{
  "parallel_block": false,
  "learning_rate": 0.00374,
  "lr_head": 0.00708,
  "max_grad_norm": 1.0,
  "max_seq_len": 1024
}
Each number is 128 + 24 x the weight over its row's rms, rounded and kept within 0 to 255. Layers, rows and columns count from 0. The size above them is the row's rms in percent of the matrix's.

# layer 15 MLP down, 192x768, rms 0.125, rows 0-53, columns 384-511
size [106  90 105  92  87 113  95  98 101  90 114  98  88 104  97  88  97  92 102 103  94 104  96  98 101  98 104 102  95 101 100  96 100  96  98  98  94  93  97 102 103  98  99  95  98  98  94 244  99  94  95  98  94 100]
[[131 124 176 127 109 158 151 104 153 144 129 189 179 118 111 159 134 135 131 115 137 134 109 111 151 133 142 173 164 139 131 177 123 175 154 105 168 133 128 107 162 142 122 133 148 122 152 154 138 145 134 148 176 132 164 153 144 141 152 105 123 136 165  89 155 163 120 115 138 127 145 139 145 117 119 138 166 145 150 147 141 129 110 151 112 139  84 145 130 147 158 151 117 123 151 120 177 129  87 114 146 142 126 145 157 147 136  90 145 149 128 137 137 124 169 137 146 133 162 153 145 140 112 139 109 139 210 118]
 [158 137 134 162 145 119 122 155 148 185 109 144 126 113 122 127 123  84  83 162 141  95  87 139 112 117 149 115 158 162 128 152  93 150 118 108 152 125 121 145 109 133 158 160 155  95 121 122 147 161 101 126 109 138  97 141 113 153 136 111 113  96  99 150 131  94  96 116 139 132 117 143 140  99  92 146 133 129 100 130 162 117 144 115 115 140 165 136 131 114 137 140 168 129 138 103 127 111 122 169 135 136 120 136 147 104 114 107 118 145 143 124 172 117 112 161 132 125 138 102 136 116 122 108 187 119 115 144]
 [ 91 108 154 136 149 151 143 120 149  93 153 108 112 123 146 109 165 139  94 162 138  74 147 131 141 143 142  90 138 147 162 154  79 121  93 127 126  67 147 124 115 129 160 144 123 112 122 122  99 119 164 116  71 131 115 157 164  86 127  84 141 160 111 155 133 104 177 122 101 144 145 120 135 181 149 152 133 150 126 139  78 127 117 124 138 133 114 107 109 148 122  82 106 133 153 147 138 121 148 129 112  84 145 110 129 113 123 105  83 124 157  92 132 115 123 145 123 156 124 145 119  85 143  92  81 139 130 137]
 [104 110 135 128 131 118 108 114 168 121  87 125 128 146  83 122 130 128 139 117 133 179 126  60 134 135 161 152 106 124 122 183 100 137 162 153 129 120 170 152 156 156 111 119 133 162  62  99 125 105 137  83 150 116 157 112 126 134 147 147 130 139 170 103 110 162 111  94 113  99 146 135 148 138 119 127  87 142 134 123 155 101 130 135  99  76 121 139 129 113 139 139 127 139  75 113 144 144  82 116 134 148 156 127 132 133 156 148 134 155 141 127 119 126 134 112 156 114 156 118 114 167 138 200 122 161 135 113]
 [101 139 133 110 102 128 160 123 178 126 172 126 119 125  97 123 127 109 150 127 174 134 126 111  95 115 122 155 143 123 130  97 100 121 141  59 110 129 107  69 143 117  97 157 124 115  96 100 147 160 149 144 129 118 126 169 124 112 123 130 126 104 164 106 131 145 112 146 147 128 118 130 130  93 136 128 113 120 112  76 171 120 142 138  87 142 129 166 109 178 138  95  81 170 117 134 126 141  87 127 106 123 153 129 154 123 131 148 115  93 138 125 122 124 178 121 130 140 105 188 141  99 134 195 120 147 124 142]
 [107 162 150  94 164 133 116 128 118 115 128 136  97 171 160 116 116 141 101 143 100 114 133 155 114 117 206 133 138  89 105 111 158 111 123 116  96 139 132  92 110 115 140 118 117  83 126 105 114 108 125 134 112  99 125 113 154 118 118 149 145 116 142 119 130 112 104  71 127 112 107 144  77 165 150 103 129 107 120 139 119 121 170 130  93 126 119 158 126 137 102 121 107 113  88 136  76 123 118 127 123  74 130 110 120 147 139 159 131 120 122 140 134 109  92 133 119  84  96 122 135 133 103 131 129 135 107 112]
 [101 118  90 122 122 137 150 136 111 110 124 106  99 137 140 140 120 125 143 140 140  98 164 106 115 124  74 123 101 126 163 137 139 113 142 114 162 102 135 187 144 102 102 132 123 131 123 120 126  88 133 139 114 109 117 142 153 167 119 155  63 165 110 156 135 140 132 140  88  96 146 122 112 142 136 119 149 106 138 155 137 145 148 140 182 100 106  94 178 164 147 119 127 153  86 100 149  85 127 171 128 113 141 123 115 118 120  93 120 103 118 167  98 144 156 151 130 136 131 149 136  99 166 110 120 117 104 133]
 [148 121 135  89 146 133 127 122 136  94 150 122 125 119  93 157 117 136 154 163  92 151 125 145 159 114 102 144  93 120 118 108 147  96 150 114 118 116 148 140 127 103 107 143 120 125 126 135 142 108 130 131 131 118 122 153 113 141 112 173 106 115 119  98 174 156 143 124  93 141 193 100 138 140 167 121 145 132 127 141 119 124 143 142 109 110 123 124 126 131 129 140 122 114  96 136  92 118 160 137 104  92  74  83 144 154 138 129 102 127 141 126 138 140 108 138 162 121 116 133 162 148 116 123 156 131 124 162]
 [156 134 148 113 105 149 160  87  64  92 119 100 106 138 109 162 102 110 157 132 172 170 117 147 111 146 150 179 151 135 128 104  92 147 101 124 166 144 154  57 133 111 127 139 164 124 115  91 111 164  97 113 133 142 145 125 123  86 157 107 169 111 147 133 152 133 135 117 123 152 127 106 123  68 128 125 120 158 155 136 133 110 108 144 118 123 111 100 113 107 142  85 102 112 118 141 192 144 135 128 120 115 106 116 119 108 118 121 146 112 131 116 118 105 140 110 122 149 141 161 144 116 126 140 148 114 140  82]
 [102 122 131  95 134 125  75 168 123 144 153 164 151  79 126 167  58 113 143 140 130 120 149  99 146 111 167 124 101  91 104 124 136 107 136 149 132 127 118 194 113  98 139 166 114 139 128 100  85 103 121 162 137 170 150  56  50 123 140 163 138 163 118 119 150 102 113 110 130  91 155 142 114 116 145 123 131 142  85 120  94 112 136  89 180 175 107  98 121 159 100 116 110 107 111 139 135  51  96 166 153 147 122 110 152 112 121 110 142 161 148 125 170 111 108 144 168  98  96 113 138 131 148 126 138 129 142 136]
 [146 151 144 135 150 175 173 158 144 105 158 139 144 155 182  98 133 141 130 158 163 106 140 179 141 150 166 149 147 128 128 148  90 137 117 110 154 137 122 135  98 122 138 182 173 145 129 118 132 161 127 136 145 154 135 138 145 165 175  80 133 155 125 101 140 127 141 125 173 145 148 126 145 132 168 166 139 120 177 100 151 152 138 166 150 126 133 111 137 116 149 135 150 111 132 174  89 147 115 104 116 139 136 147 119 138 151  90 143 125 175  98 105 107 155 152 132 130 168 174 164 148 120 127 109 156 144 112]
 [105 129 141 118 127 118 122  95 112 124 122  98 104 120 138 117 135 162 122 144 117 117 108 148 142 136 133 128 173 124 115 130 101 140 136 151 111 139 131 141 140  81 148 137 116  98 139 134  91 125 136 137 123 121 128 118 123 123 131  94 142 140 142 108 148 150 162 136 129 112 122  94 144 109 173 185 127 156  86  98  70  87 108 130 128 162 154 156 137 101 150 108 146 129 114 153 113  80 144 133 106  77 138 142 119 150 131 157 172 169 174 124 134 112 141 155 110 160 120 113  92 116 147  85 143 155 137 118]
 [135  85 147 111 134 187 145 130 122 120 109 154 170 153 101 148 123 134 160 134 127 136 143 108 130 137 119 164 154 166 139 160 112 137 117 106 152 121 120 140 140 111 117 135 145 138 153  98 144 149 167 134 140 143 121 115 139 164 142 135 125 157 135 120 127 193 157 156 138 144 108  90 116  99 156 173 157 146 145 128 135  95 102 120 133 125 104 142 129 141 116 121  98 115 135 143 122 133 129 150 127 127 122 131 157 114 120 111 137 161 124 142 107 116 153 146 103 170 144 157 149 139 106 184 131 165 167  97]
 [126 139 156  95 140 130 136 164 116 126 152 163 121 144 116 157 162 145 113 131 138 121 132 157 125 128 140 195 151 152 136  70 125  95 130 124 117 105 128 102 129 124 106 125 125 125 112 131 163 129 153 123 159 108 173  63 122 155 129 147 125 110 121 186 178 126 110 134 139 100 113 135 172 144 155 106 124 147 137 145 130 101 167 108 142 140 152 131  97 103  76 148  87 161 139 141 117 170 120 155 125 103 113 112 157 176 146 111 115 125 178  93 150 143 108 151 120  87 150 130 171 169  73 126 180  88 152 118]
 [119 147  76 117 154 131 150 100 126 124 111  60 142 182 102  79 140 104 126 144 133 130 164 110  82 114 143  83  85 151 142 118  97 168 115 137 166 117 119 149 100  82 125 121  99 136 113 139 114 150 122 101 115 155  95 157 137 106 132 112 162 122 113 129 114 148 136 144 140 104 130 110 137 104 136 167 138 142 127  83 151 124 114 103 107 141 126 118 120  80 131 103 138 149  99 118 106 100  95  72 109 117 143 107 125 104 100  76 103 108 124 112  85  99 108 133 124 152 113 140 122 106 112 154  91 124 138 135]
 [101  96 142 111 126 151 157 123 155  66 129 173 141 109 116 122 111 134 101 118 122  71 153 112 114 151 103 142 148 149  82 146 126 129 131  97 112  75 142 137 133 151 109  71 147 144  77 126 108 100 118 109 139 156 156 111 112 107 145 126 129 142 114 159 143 122 111 154 143  93 157 135  69 106 156 109 134 126 172 148 162 142 141 174  80 141 110  96 128 136 112 115 121 124 117 119 167 112 119 115 171 131 120 150 133 117 124 116  97 172 112 131 101 148 186 142 127 128 111 117  95  63 145 149 171 128 134  98]
 [134 139 131 135 134 114 128 157  98 123 128 138 171 176 177 161 119  92 143 100  91 114 151 150 117 141 121 134 148 120 133 144 137 114 138 162 126 139 147 122 155 182 108 138 127 172 151 130 112 142 163 118 165 197 133 128 128 120 124 142 108 135 132 107 153  85 101 117 158  98 175 142 112 140 155 122 122  63 149 127 176 117 129 160 150 109 105 144  90 142 102  97 154 156 142 144 116  83 144  98 147  87 126 105  82 188 106  92 140 142  99 119 105 176  99 153 153 135 160  57 151 132 140  71 171  98 122 110]
 [187 137 129 119 127 103 108 121  63 146 147 137 122 168 135 137  91 127 131 114 109 133 141 116 137 135 136 118 186 128 116 122 119 111 151 132 141 154 169 117 178 117 156 122 133 148 121 162 118 157 158 128 132 142 143  99 126 145 139 153 101 119 146 149 123  95  78 160 130 156  96 107 131 149 140 123 136 134 126 133 136 138 114 102  97 151  86 121 106 166 147 120  94 157 126 111 104  94 115 172 139  99 126 161 116 161 141 110 109 115 132 131 161 148 133 103  87 105 112 140 135 129  82 147  79 123 127 134]
 [ 82 113 106 113 147 132 142 126 135 121 148 151 107 108 108 111 123  95 165 136 119 201 138 127 166 118 129 119 142 130  97  83 102 105 114 145 116  94 107 115 113 171 148 126  96 151 125 107 140 137 107 123 156 105 125 106 156 138 133 125 151 126 102 119 164 102 143 117 106 136 175 123 131 143 103 115 156  98  75 136 126  88 114  68 149 198 170  88 117 113 129  99 121 148 165 160 135  94 112 124 142 143  70 146 115 129 139 112 148 167 171  96 124 147 128 144 118 112 136 126 120 131 149 113 118 146 113  98]
 [120 108 101 127 113  99 120 142 167  93 131 153 127 131 144 148 127 188 151  95 142  89  98 142 128  91 115 145 121 149 125 176 158 135 125 119 136 171 100 140 101 127 151 112  99 149 168 150 137  95 131  60  88 173 155 140 147 140  88 146 115 134  72 136 119 111 117 154 132 103 107 130 109  76  74 117  63 126 128 158 153 140  88 140 116 110  80 100 166 138 117 135 142 134 152 116 112 128  97 103 110 164 125  81 166 140 107 121 159 137 121 193 109 152 139 100 141 111  97 135 171  81 114  94 140 177 128 114]
 [178 100 169 130 117 157  98 113 139  99 122 155 156 169 113 136 136  99 123 150 156 141 138 105 113 113 128  88 147  95 134 194 105 103 147 151 131 130 145  90  97 173 131 115  72 147  76 121 168  82 115 110 120 150 116 132 152 135 148  99 131  92 123 133  73 141 144  92 111 158 163 119 160 131 121 136 127 118 140  94 139  92 101 100 104 155 120 169 129 147 133 128 120  85 156 107 100 114 128 110 101 117 132 115 132  78 166 129 122 137 154 143 119 132 113 141 152 157 152 118  91 153 154 145 121 117 165 101]
 [133 122 111 115 120 111 104  72 152 154 169 135 132 139 156  97 176 117 115 149 145 179 130  95 121 160  86 127 130 115 108 115 156 117 133 139 161 131 105 117 148 106 113 106  96 141 141 158 160 123 156 101 158 114 104  94 122 165 195 117 136  89 145 109 153 141 171 118 104 161 161 118 139 156 111 107  97  99 120 107 113 175 135 118 137 143 131 108 130 132 164 188 154 125 106 145 138 134 180 110 146 142 131 149  94 128 123 123  93 139 157 109 139 129 133 130 159 127 131 110 130 148 150 118 155 127 157 116]
 [147 132  88 161 161 155 170 140 142 115 128 118  89 146 107 113 120 131 155 154 153 132 166 114 162  93 115 119 103  99 108 150 132 112 103 131 133 145  98 137 108 118 122 105 145 184 119 133 130  61 120 145 102 176 125 161 127  92 117 150 156 141 113 164 148 122 126 174 161 148 123 139 139 153  81 141 150 117  92 172 120 127 130 121 151 171 171  75 140 134 100 121 133 151  94 133 146 103 134  91 128 109 141 128 145 156 124 133 116 151  82  83  95 157 127 111 154 148 133 142 123  90 148 163 105 135 134 118]
 [134 159  94 105 154 157 133 150 108 107 129 108 102 160 157 153 150  97 114 145 122 118 138 141 117 171 144 106 124  96 161 128 159 141  92 130 142 111 137 114 127 167 112 122 109 140  85 150 159 155 126 136 177  77 127 157 127 128 106 115 114 113 111 118 129 167 153 127 115 144 136 127 124 160 157 133  72 174 109 136 146 116 109 189  77 126 136 120  91  88 134 107 163 148 126 119 119 113 144  82 103 167 118 122 163 146 115 132 139 130 131  97 122  98 145 125  98 132 142 105 136 123 107  97 130  61 127 143]
 [179 162 117 129 117 116 131 142 141 145 112 124 139 145 115 102 121 166 161 141 164 111 123 160 118 110 129 117 158 104 110 132 139 124 163 116 120 167  90 151 168  98 151  87  86 126 171  68  97 116 130  98 114 110 163 111  76 135  96 131 121 107  99 126 140 130 158 127  94 115 134 150 114 127 111 111 146 139 135 164 150 173 118 125 120  93 121 158 184 125 127  91 146  96 104 128 108 172 119 104 128 118 163 168 158 140 107 113  85 110 128 150 127 102 156 160 109 137 169  57 112 133 120 142 124 182 122 115]
 [107  90 137 123 116 101  97 142 165 116 165 157 101 117 145 148  97 111 139 126 133 112  98 134 148 108 133 139 142 131 133 132 146 133  85 109 126 118 110 158 141 125 171  98  92 125 202 148 126 128 106 133 137 160 134  88 118 169 142 111 149 123 167  96 163 137 186 131 149 141 119 106 119  86 141  98 142 145 142  93 138 116 144 124 157 124 133 148 123 109 164 126  95 117 174 129 140 138 129 125 118 125 129 191 153 126 162 122 118 102 178 161 131 117 113 161 160 110 175 172 159 130  98 122 166 142 127  97]
 [113  60 106 138 149 149 146 118 135 142 120 147  99 152 126 134 162 147 130 133 127 142 180 149  94 144 185  76 102 112 146 101 122 121 103 100 144 147 136 142 130 119 162 102 113 131 135 137  88 147 123  90  92 123 134 143 153 102 140 123 128 115 103 119 120 141 137 150 132 112 135 128 146 138 149 156 185 119 146 117 149 160 109 106 112 169 140 111 128 166 101 143 104 121 172  86 163 153 121 126 162 118 213 129 102 132 141 112 147 140 144 160 113 151  82 133  94 139 105 127 115 131 138 129 148 101 163 135]
 [133 123 123 133 161 110 163 128 133 180 118 152 133 113 106 100 155 132 147 134 135 105 140 113 100 147 136 131 161 122  99 124  87 136 164 108 104 121 148 109 119  74  83 130 116 141 108 126 129 112 119 137 132  93  89 151 161 107 120 145 142 122 148 172 140 120 161 154 141 142 110 142 169 151  63 152  77 133 111 117 114 102 155  89 128 127 147 145 123  86 130 109 127 136  95 137 115  82 160 145 113 119 154 121 180  95 152  77 131 144  95  92 147 149  94 128  91 145 151 174 123 151  94  96 156 106 114 111]
 [127 113 126  88 104 128 161 109 149  95 148 133 129  95 110 134 159 140 130 133 140 117 132 164 128 135  99 150 146 135  97 133 122 133  94 138 114 130  88 126 172 118 120 108 124 126  83  81 107 143 105 133 125 157  99  91 114 146 150 120 127  91 166 133 113 141 184 159  68 126 113 147 141 149 105 132 153 159 133 153  87 103 139 119 145 133  98 100 131 141 129 116 109 140 129 158 118 110  68 131 101  85 115 136 136 117 134 135 141 144 143 129 129 138  88 148 121 110 124  38 102 151 129 130 102 169 163 168]
 [173 111 102 166 116 164 101 146 108 173 146 146  95 166 155 168 100 114 104 157 150 154 120 115  82 109 141 153 105 112 107 115 140 146 113 120 112 162 103 130 105 145 155  98 123  89 146 124  98 118  99 119  97 159 116 170 104  52 129 126 124 130  90 142 120 155 101 156 105 111 103 158 133  95 131  93 139 147 136 146 121  89 150 117 130 137 134 183 132 138  91 112 156 176  65 106 166 138 119  99 106 144 158 113 137 109 130  96  86 114 115 122 124  96 139 125  93  79 140 122 145  96 112 124 111 124 100 117]
 [124 127 166 117 124 136 160 166 117 113 139 151 150 141 136  93 148 102 143  70 138 153 137  93 125 119 131 157 113 115 143 112 127 129 126  85 150 124 153 120 187 143 135 167  63  86 151 110 140 118 116 110 113 148 155  90 113  88 105 117 132  80 137 115 143 144  99 127 144 162 192 121 132 152 115 100 144  88 131 154 137 134 141 111 131 137 124 178 179 138 159 131 158  80 142 120 138 163 172 138 128 142 138 142 116 133 132 150 141 102  85 150 117 132 116 148 144 125 122  82 120 149  97 110 164 147 147 105]
 [119 137 116 104 108 100 130 169 137 112 116 101 102  97  99 146 132 123 120 188  94  93 121 176 114 117 146 122 126 133 135 116 121 119 179  95 118 159 121 151 119 153 160 103  95 135 128 122 112 112 147  87 130 103 147 119 151  97  90 141 123 110 108 146 113 134 120 153 148 139 153 164 131 132 109 106 116 119 155 107 117 126  91 124 117 104 136 103 113 117 180 160 131 123 121 135  88 168 157 139 116 110 102 124 124 101 124 146 158 151 149  98 136 142  81 115 140 129 157  68 117 152 114 105 158 110  85 138]
 [106 117  90 132 137 120 142  96 162 157 157 136 102  97 135 113 109 110 128 152 191 129 102  88 145 151 110  74  85 175 127 113 120 111 125 102 124 149 152  72 169 126 137 115 102 165 101 136 134 114 124 107 134 101  99 146  89  82 159 143 107 102  96  92  95 107 146  85 138 172 141 108 155 140 158 137 103 129 114 101  91 123 146  90 154 116  73 136 152 100 163 151 137 136 160 146 138  68 146  83 123 118 102 149 109 128 105 139 129  92 155 134 155 135 139  84 153 127 153 109 122 139 157 127 172 128  90 135]
 [137 185 119 136 149 134 169 122 113 133 176 135 147 145 112 157 137 102  89 153 165 138 130  93 130 137 149 158  88  87 122 156 111 119 127 111 128 115 143 140 153 179 131 165 138 127 112 141 143 101 158 134 108 192 121 142 100 179 116 124 115 116 127 103 127 123 142 138 138 110 151 143 162 108 160  73 129 151 107  97 124 113 150 161 122  89 137  65 105 127 146 122 119 155 130 156  91 123 128 129 112  92 105 126 133 127 112 174 143 150 135 119 151 166 108 124 192  99 132 105  83 135 148 115 150 156 112 141]
 [135 155  86 128 142 122  86 161  89 105 124 122 128  97 126 138  95  64 106 128 121 156 114 113 142 140 157 120 139 102 121 142  96 139 131 155 121 106 141 107 130 122 125 137  93 121 164 126 157 141 134 109 143 117 105 105 163 120 154 121 134 119  99 107 126 100 160 130 103  95 127 132 153 158 108 140 113  99 127 149 104 172 150  86 141 163 136 103 126  86 127 122 146 130 140 151 116  87 102  65 121 140  98 122 142 153 134 168 151  95 165 142 116 113 125 127 158 112  63 102 123  99  89 137 157 126  88 187]
 [127 130 110 133 138 104  98 144 136 137 161 124 108  84  99 124 122 114 156 138 120 102 147 154  85 153 184 136  77 118 101 120  87  98 103 149 130 116 162 158 120 113 124 137 111 135 163 106 140 162 123 109 136 113  90 147  86 131 150 146 119 114 123 102 113 144 153 164 147 100  93 105 167 165 148 144 160 125 129 175  95 145 171 120 129 139 158  82 151 136 127 110 133 141 128 120 129 147 154 112 134 123 168 140 143 137 108  95 147 126  71  90  91 129 146 144  92 193 158 111 136 138 131  94 136 170  80 145]
 [ 93 133 157 157 176 102 141 118  94 119 123 112  99 140 103 101 115 168 120 175 108 106 114  73 143 148 122 138 139 117 121 116 129 180 102 131 161 123 143  93 127 143 126 143 106 177 130 135 167 161 140 169 132 165 146 175 120 152 144 102 109 144 114 107 130 105 117  78 131 134 143 147 117 111 131 145 116  74 123 126 140 146 129 103  91 108 132 110 167 131 141 100 148 136 126 103 135  95 142 112 121 134 135 130 106 136 129 113 116 122 129 140 103 141 166 160 111 126 100 141 139 140 110 122 103 113  87 113]
 [130 149 124 127 104 149 211 153  96 129 109 140 133  98  75  85 169 100 144 123 131 114 151 135 130 118  74 150 118 109  87 141 122 107  94 173 106  95  91 121 135  99 134  91 102 145 121  94  67 121 131 151  97 120 110 121 132 127  98 108 130 126 150 108 129 115 150 153  81 204 153 161 139 127 144 101 170 155 114 124 119 125 137 112 150 113  90 150  91 190 125  60 116 142 154 148 113 127 149 144 170 103 131 145  88 131 131 120 114 110 121 123 107 165 146  87 118  81 117 112 120 121 109 150  95  99 107  99]
 [147 196 140 111 106 130 110 135 104 168 136 150  56  97 167 114 102  97 172 149 130 130 106 130 129 119 130 138 115 105 102 100 139 166  98  80 105 105 130 116 113 119  86 155 136 152 116 147 142 128 133 110 144 110 138 126 160 129 137 120 114 121 113 117 117  96 175 136 130 128 125 115 116 125 132 164 164 152 124 128 125 141 155 134 140 175  95 140 136 116 155 151 122 122 110 155 132  89  87 101 119 136 172 136 139 133 135 146 135 121 115  87 112 151 143 114 129 157  76 151  98 114 142 134 120  71 135 115]
 [122 105 155 135 153 150 134  66 155 140  90 127 122 145 115 119 116 149 131 111 149 107 134 134 111 164 107  92 117 121 139  95  83  93 149 135  98 128 114 136 138 127 164 113 139 160 128 170 120 123  97 137 125 146 137 162 139 166 128 132 118 122 112 141 127 168 122  86 149 140 116 119 148 158  98 139 144 133 152 114 135 173 156 122  79 129 118 163  99 174 171 123 133 125 150 127 113 144 137 128 105  77 144 135 125 119 154  84  77 131 106  95 131 115 152 159 141 109 106 124 128 102 155 140 120  99 142 121]
 [112 102 114 101 106 126 119 112 146 146 101 131 146 131 119 145 121 124 103 126 117 120 129 159 152 135 133 162 132 125  89 123 138 147 159  92 118 139 159 139 182 123 148 110 145  81 112  96 118 100 170 121 117 135 166 112 131 117 180 136 129 115 109 145 151 128 117 127 126  80 153 163  95 118 121 120  80 184 107 144 140 112 163 147 133 139 106 170 131 110 114 105 146 112 103 123 142 149 129 117 120 120 128  76 117 144 133  96 106 136  95 137 143 133 165 162 132 130 129 150  87 113 171 143 115 139  89  87]
 [119 121 113 121 136 148 188 116  96 133 110 150 122  95 124 113  97 128  83  99 145 147 158 183 137 132 128 134 131 140 117 129 107 139  92 117 103 138 109 135 112 112 130 124 116 139 144 111 108 119  68  86  90 156 136 123 122 111  91 142 114 116 122 135 142 103 138 114 133  88 120 132 144 134 161  92 157 131 153 112 112 123 123 127 114 115 136 150 113 119 121 158 128  92 120 133 101  99 141 119 100 126 134 135 122 136 156 131 141 109 114 166 181 124 104 145 165  93 123 126 169 124  97 112 186  97 103 156]
 [146 137  94 123 113 128 135 153 125  96 141 117 173 113 149 150 167 161 139 100 117 114 145 175  98 134 141 152 117 126 102 148 130 110 121 118  82 153 155 120 128 157 156 120 164 109 125 119 108 137 152 106 134 163 167 128 132 145 117 139 146 103 129 118 148 160 143  92 113 178 136 110 113 114 142 140 105 135 161  96 136 112  97 107 153 149  89 153 121 154 112 127 125 134  70 110 168 159 139 101 198 128 147 127 128 138 122 142 145 147 122 123 107 147  95 137 112 145  91  99  97 130 169 151 128 182 112 136]
 [135 134 115  87 105 117 130 100 140 127 145 144  85  87 147 114 134 143 123 134 151 158 110  94 142 140 130 107 127 129 115 145 130 164 122 133 120  98 125 115 142 128 136  78 117 173 101 110 129  97 108 145 129  55 122 119 136  77 107  97 129  88 148 129 133  82 110 138 136 112 124 135 128 140 189 152 123  70 116 151 138  90 144 165 137 143 122 155 114  83  92 163 146 129 144 121 141 109 176 127 119 113 195 119 107  98 105 165 116 145 148 111 104 134 123 128 161 102 173 132 113 127 154 121 107 166 121 141]
 [148 116 156 173 162 113 179 124 142  84 173 161 181 104  99 126 133 112 110 102  77  63 162 143 153 132 122  67 154  91  97 134 125 146 115 143 123 122 172 173 156 108  96 142 114 164  70 127 106 106 135 167 134 123 138 128 130 127 156  84 118 134 138 162 115 147 190 133 120 117 122 136 134 136 180 150 131 131 127 162 169 141 148 109  94 124 104 172 146 128 187 122 171 122 136 120 129 140  98 137 131 120 116 107 138  86 131 140 158 158  93 124 129 148 107 165 105 102 127 160 133 108 116 139 146 149 126 144]
 [132 147 101 168 155 120 123 123 105 137 144 101 105 143 143 139 110 111 145 143 149  98  99 111 143 107 109 152 151 150 141 130 131 151 128 128 138 140 147 122 143 114  86 163 172 150 161 184 123 100 120 143 117 134 131 139 158 158 140 150 109 187 151 104 165 162 177 206 104 118 109 149 128  93  95 146 107 128 103 154 132 151 154 151 115 141 162 150 132  64 137 123 142 179 105 130 180 111 107 128  90 128 107 136 121 124 118 157  77 129 133 119 104  70 156 112 125 119 111  76 103  99 174  95 143 119 125 145]
 [ 70 136 102 115 133 135 108 119 109 146 135 136 106 105 150 159 118 126 116 178 133 132 118 148 132 127 118 179 160 146  98 101 116 175 153  88 128 115 130 148 113 127  82  85 126 139 129 144 160 114 143 168 146 113 129 147 138 131 138 110 139 106 111 127 101 116 150 161 162 111  95 173 101 116 162 180  97 133 121 130 144 110 161 160 126  85  78 117 177 173 143 117 124 137 148 125  99 124 148 135 112 119  73 146 109 134 116 130 116 135 119  85 115 208  92 196 108 149  67 143 105 128 145 136 134 176 124 138]
 [105 103 145  84 101 184 136 101 126 120 129 137 161 146 129 122 142 126 115 112 104 117 130 164 107 106 126 124 121 184 116 167  71 139  95  83 120 112 119 135 113 153 129 158 114 130 100 113 149 102 113  99 113 123  74 133 130 126 108  87  86 152  95  95 107  95 133 175 161 141 100  78 134 124  90 115 137 131 116 111 141 113  83 152 116 135 120 132 136 104 133 116  99 160 127 112 126 130  91 110 138 105 138 117 110  92  75 116 123 143 107  98 105 106 121 134  94  96 126 125 117 119 113 166 136 142 164 115]
 [178 115 168 142 111 123 120 135 154 143 114 126 163 149 131 133 121 126  95 148 153 181  74 121 147 156 128 166 122 119 149 155 112 146 141  96 130 118 152 128 129 142 105 128 133  93 137 104  91 134 130  73 119 129 150 113 127 156 108 121 147 176 113 135 122 135 127 137  99 127 144 136 117 165 127 144 107 152 138  91 157  84 122 176 150 116 127 142 149 127 121  85 113  95 208 126 100 143 132 156 132 133 126 139 137 107 125 141 110  89 196 138  79 105 131 108 144 103 140 107 129 161 153 114 139 159 129 157]
 [104 110 118 113 133 163 147 132 149 163 168 121 108 119 130 139 140 133 210 130 114 120 156  71  95 142 130 151 147 138 117 123 176 134 149 135 159 143 146 105  89  92 124 143  66 176  86 151 167 119 118  82 135  99 138 124 161 137 128 131 100 123 142 125 141 122  97 127 142 146 120 129 142 169 103 147 130 132 122 136 145 122 105 109  75 152 125 124 116 134  63 176 125 145 118 120 148 144  94  59 123 140 128 145 138 129 127 134  90 181 100 122 124 132 124 123  87 158 123 119 130 149 118 106 134 126 150 145]
 [110 121 138 160 143 110 142 120 124  81 137 120 117 148 123 183 129  78  83 156 111 143 130 122 109 152 146 126 130 120 135 145 114 157 135 116 108 116 148 113 135 170  99 170 123  66  97 121  92 146 128 171 119 122 125 169 147 197 157 145 155  92 106 118 123  99  97 136 130 138 116 104 135 143 126 130 123 149 126 125  87 102  97 147  98 120 133 143 132 134 134 148 124 132 147 141  88 120 134 128 148 146 156  90  86 124 136 117 108 106 131 127 119 123 129 144 119 126 112  94  81 174  90  95 166 165  69 102]
 [114 130 113 116 159 150 149 104 139 122 148 105 180 123 138 135 143  75 101 130 143 112 175 180  81 136 107 133 110 107 150 147 112 124 124 148 154 155 165  99 130 108 131 110 178  93 153 139  71 140 108 116 130 123 115 103  94 142 143 145 120 138 161 120 100 150 118 120 114 129  97 154 104 135 151 147 134  91  97 133 147 113 127 113 122 138 160 207  87  97 104 126 161 108  95 141 100 141 144 111 139 133 120 141 155 105 147 109  71 160 114  75 120 152 120 135 136 147 143 116 160 118 140 121 124 137 122 123]
 [118 106 127 117 167 154 118 131 154 137 146  76 125 124 165 110 100 112 125 104 147 151 137 120 112 113 125 117 139 164 115 117 125 125 138  92 148 102  70 143 149 134 108 110  93 157 106 129 112 191 103 111 101 100  84 147 111 158 148 116 114 161 130 163 114  87 155 180 110 119  95 103 100 132 119 119  99 151 121 120 110  81 103  88 102 111 124 155 147 108 107  95 148 137 156 124 167 148 122 108  98 135  96  84 158 103 119 174  96 103 116 160  95 131 148 107 120 133 123 131 112 107 146 135 143 181 154 126]
 [141 138  70 114 127 144 131  93 116 141 132 125  96 121  93 116 111 141  89 137 164 104 133 166 129 149 107 100 141 144 149 190 120 171 205 131 112 125 121  78 128 142 114 109 132 110 160 129 144 144 144 112 124 118 129 168 115 106 116  82 153 140 127 106 122 125 136 116 144 157  94 128 141 166 181 136 105 133 126 133 131 120 104 132 101 152 177 118 160 117 150 125 140 159 127 129 111 137 100 140 104 140 115 118 142 139 136  90 127 152 171 129 153 133 128 169 131 173 115 128  95 123 144 168 122 103 154 109]]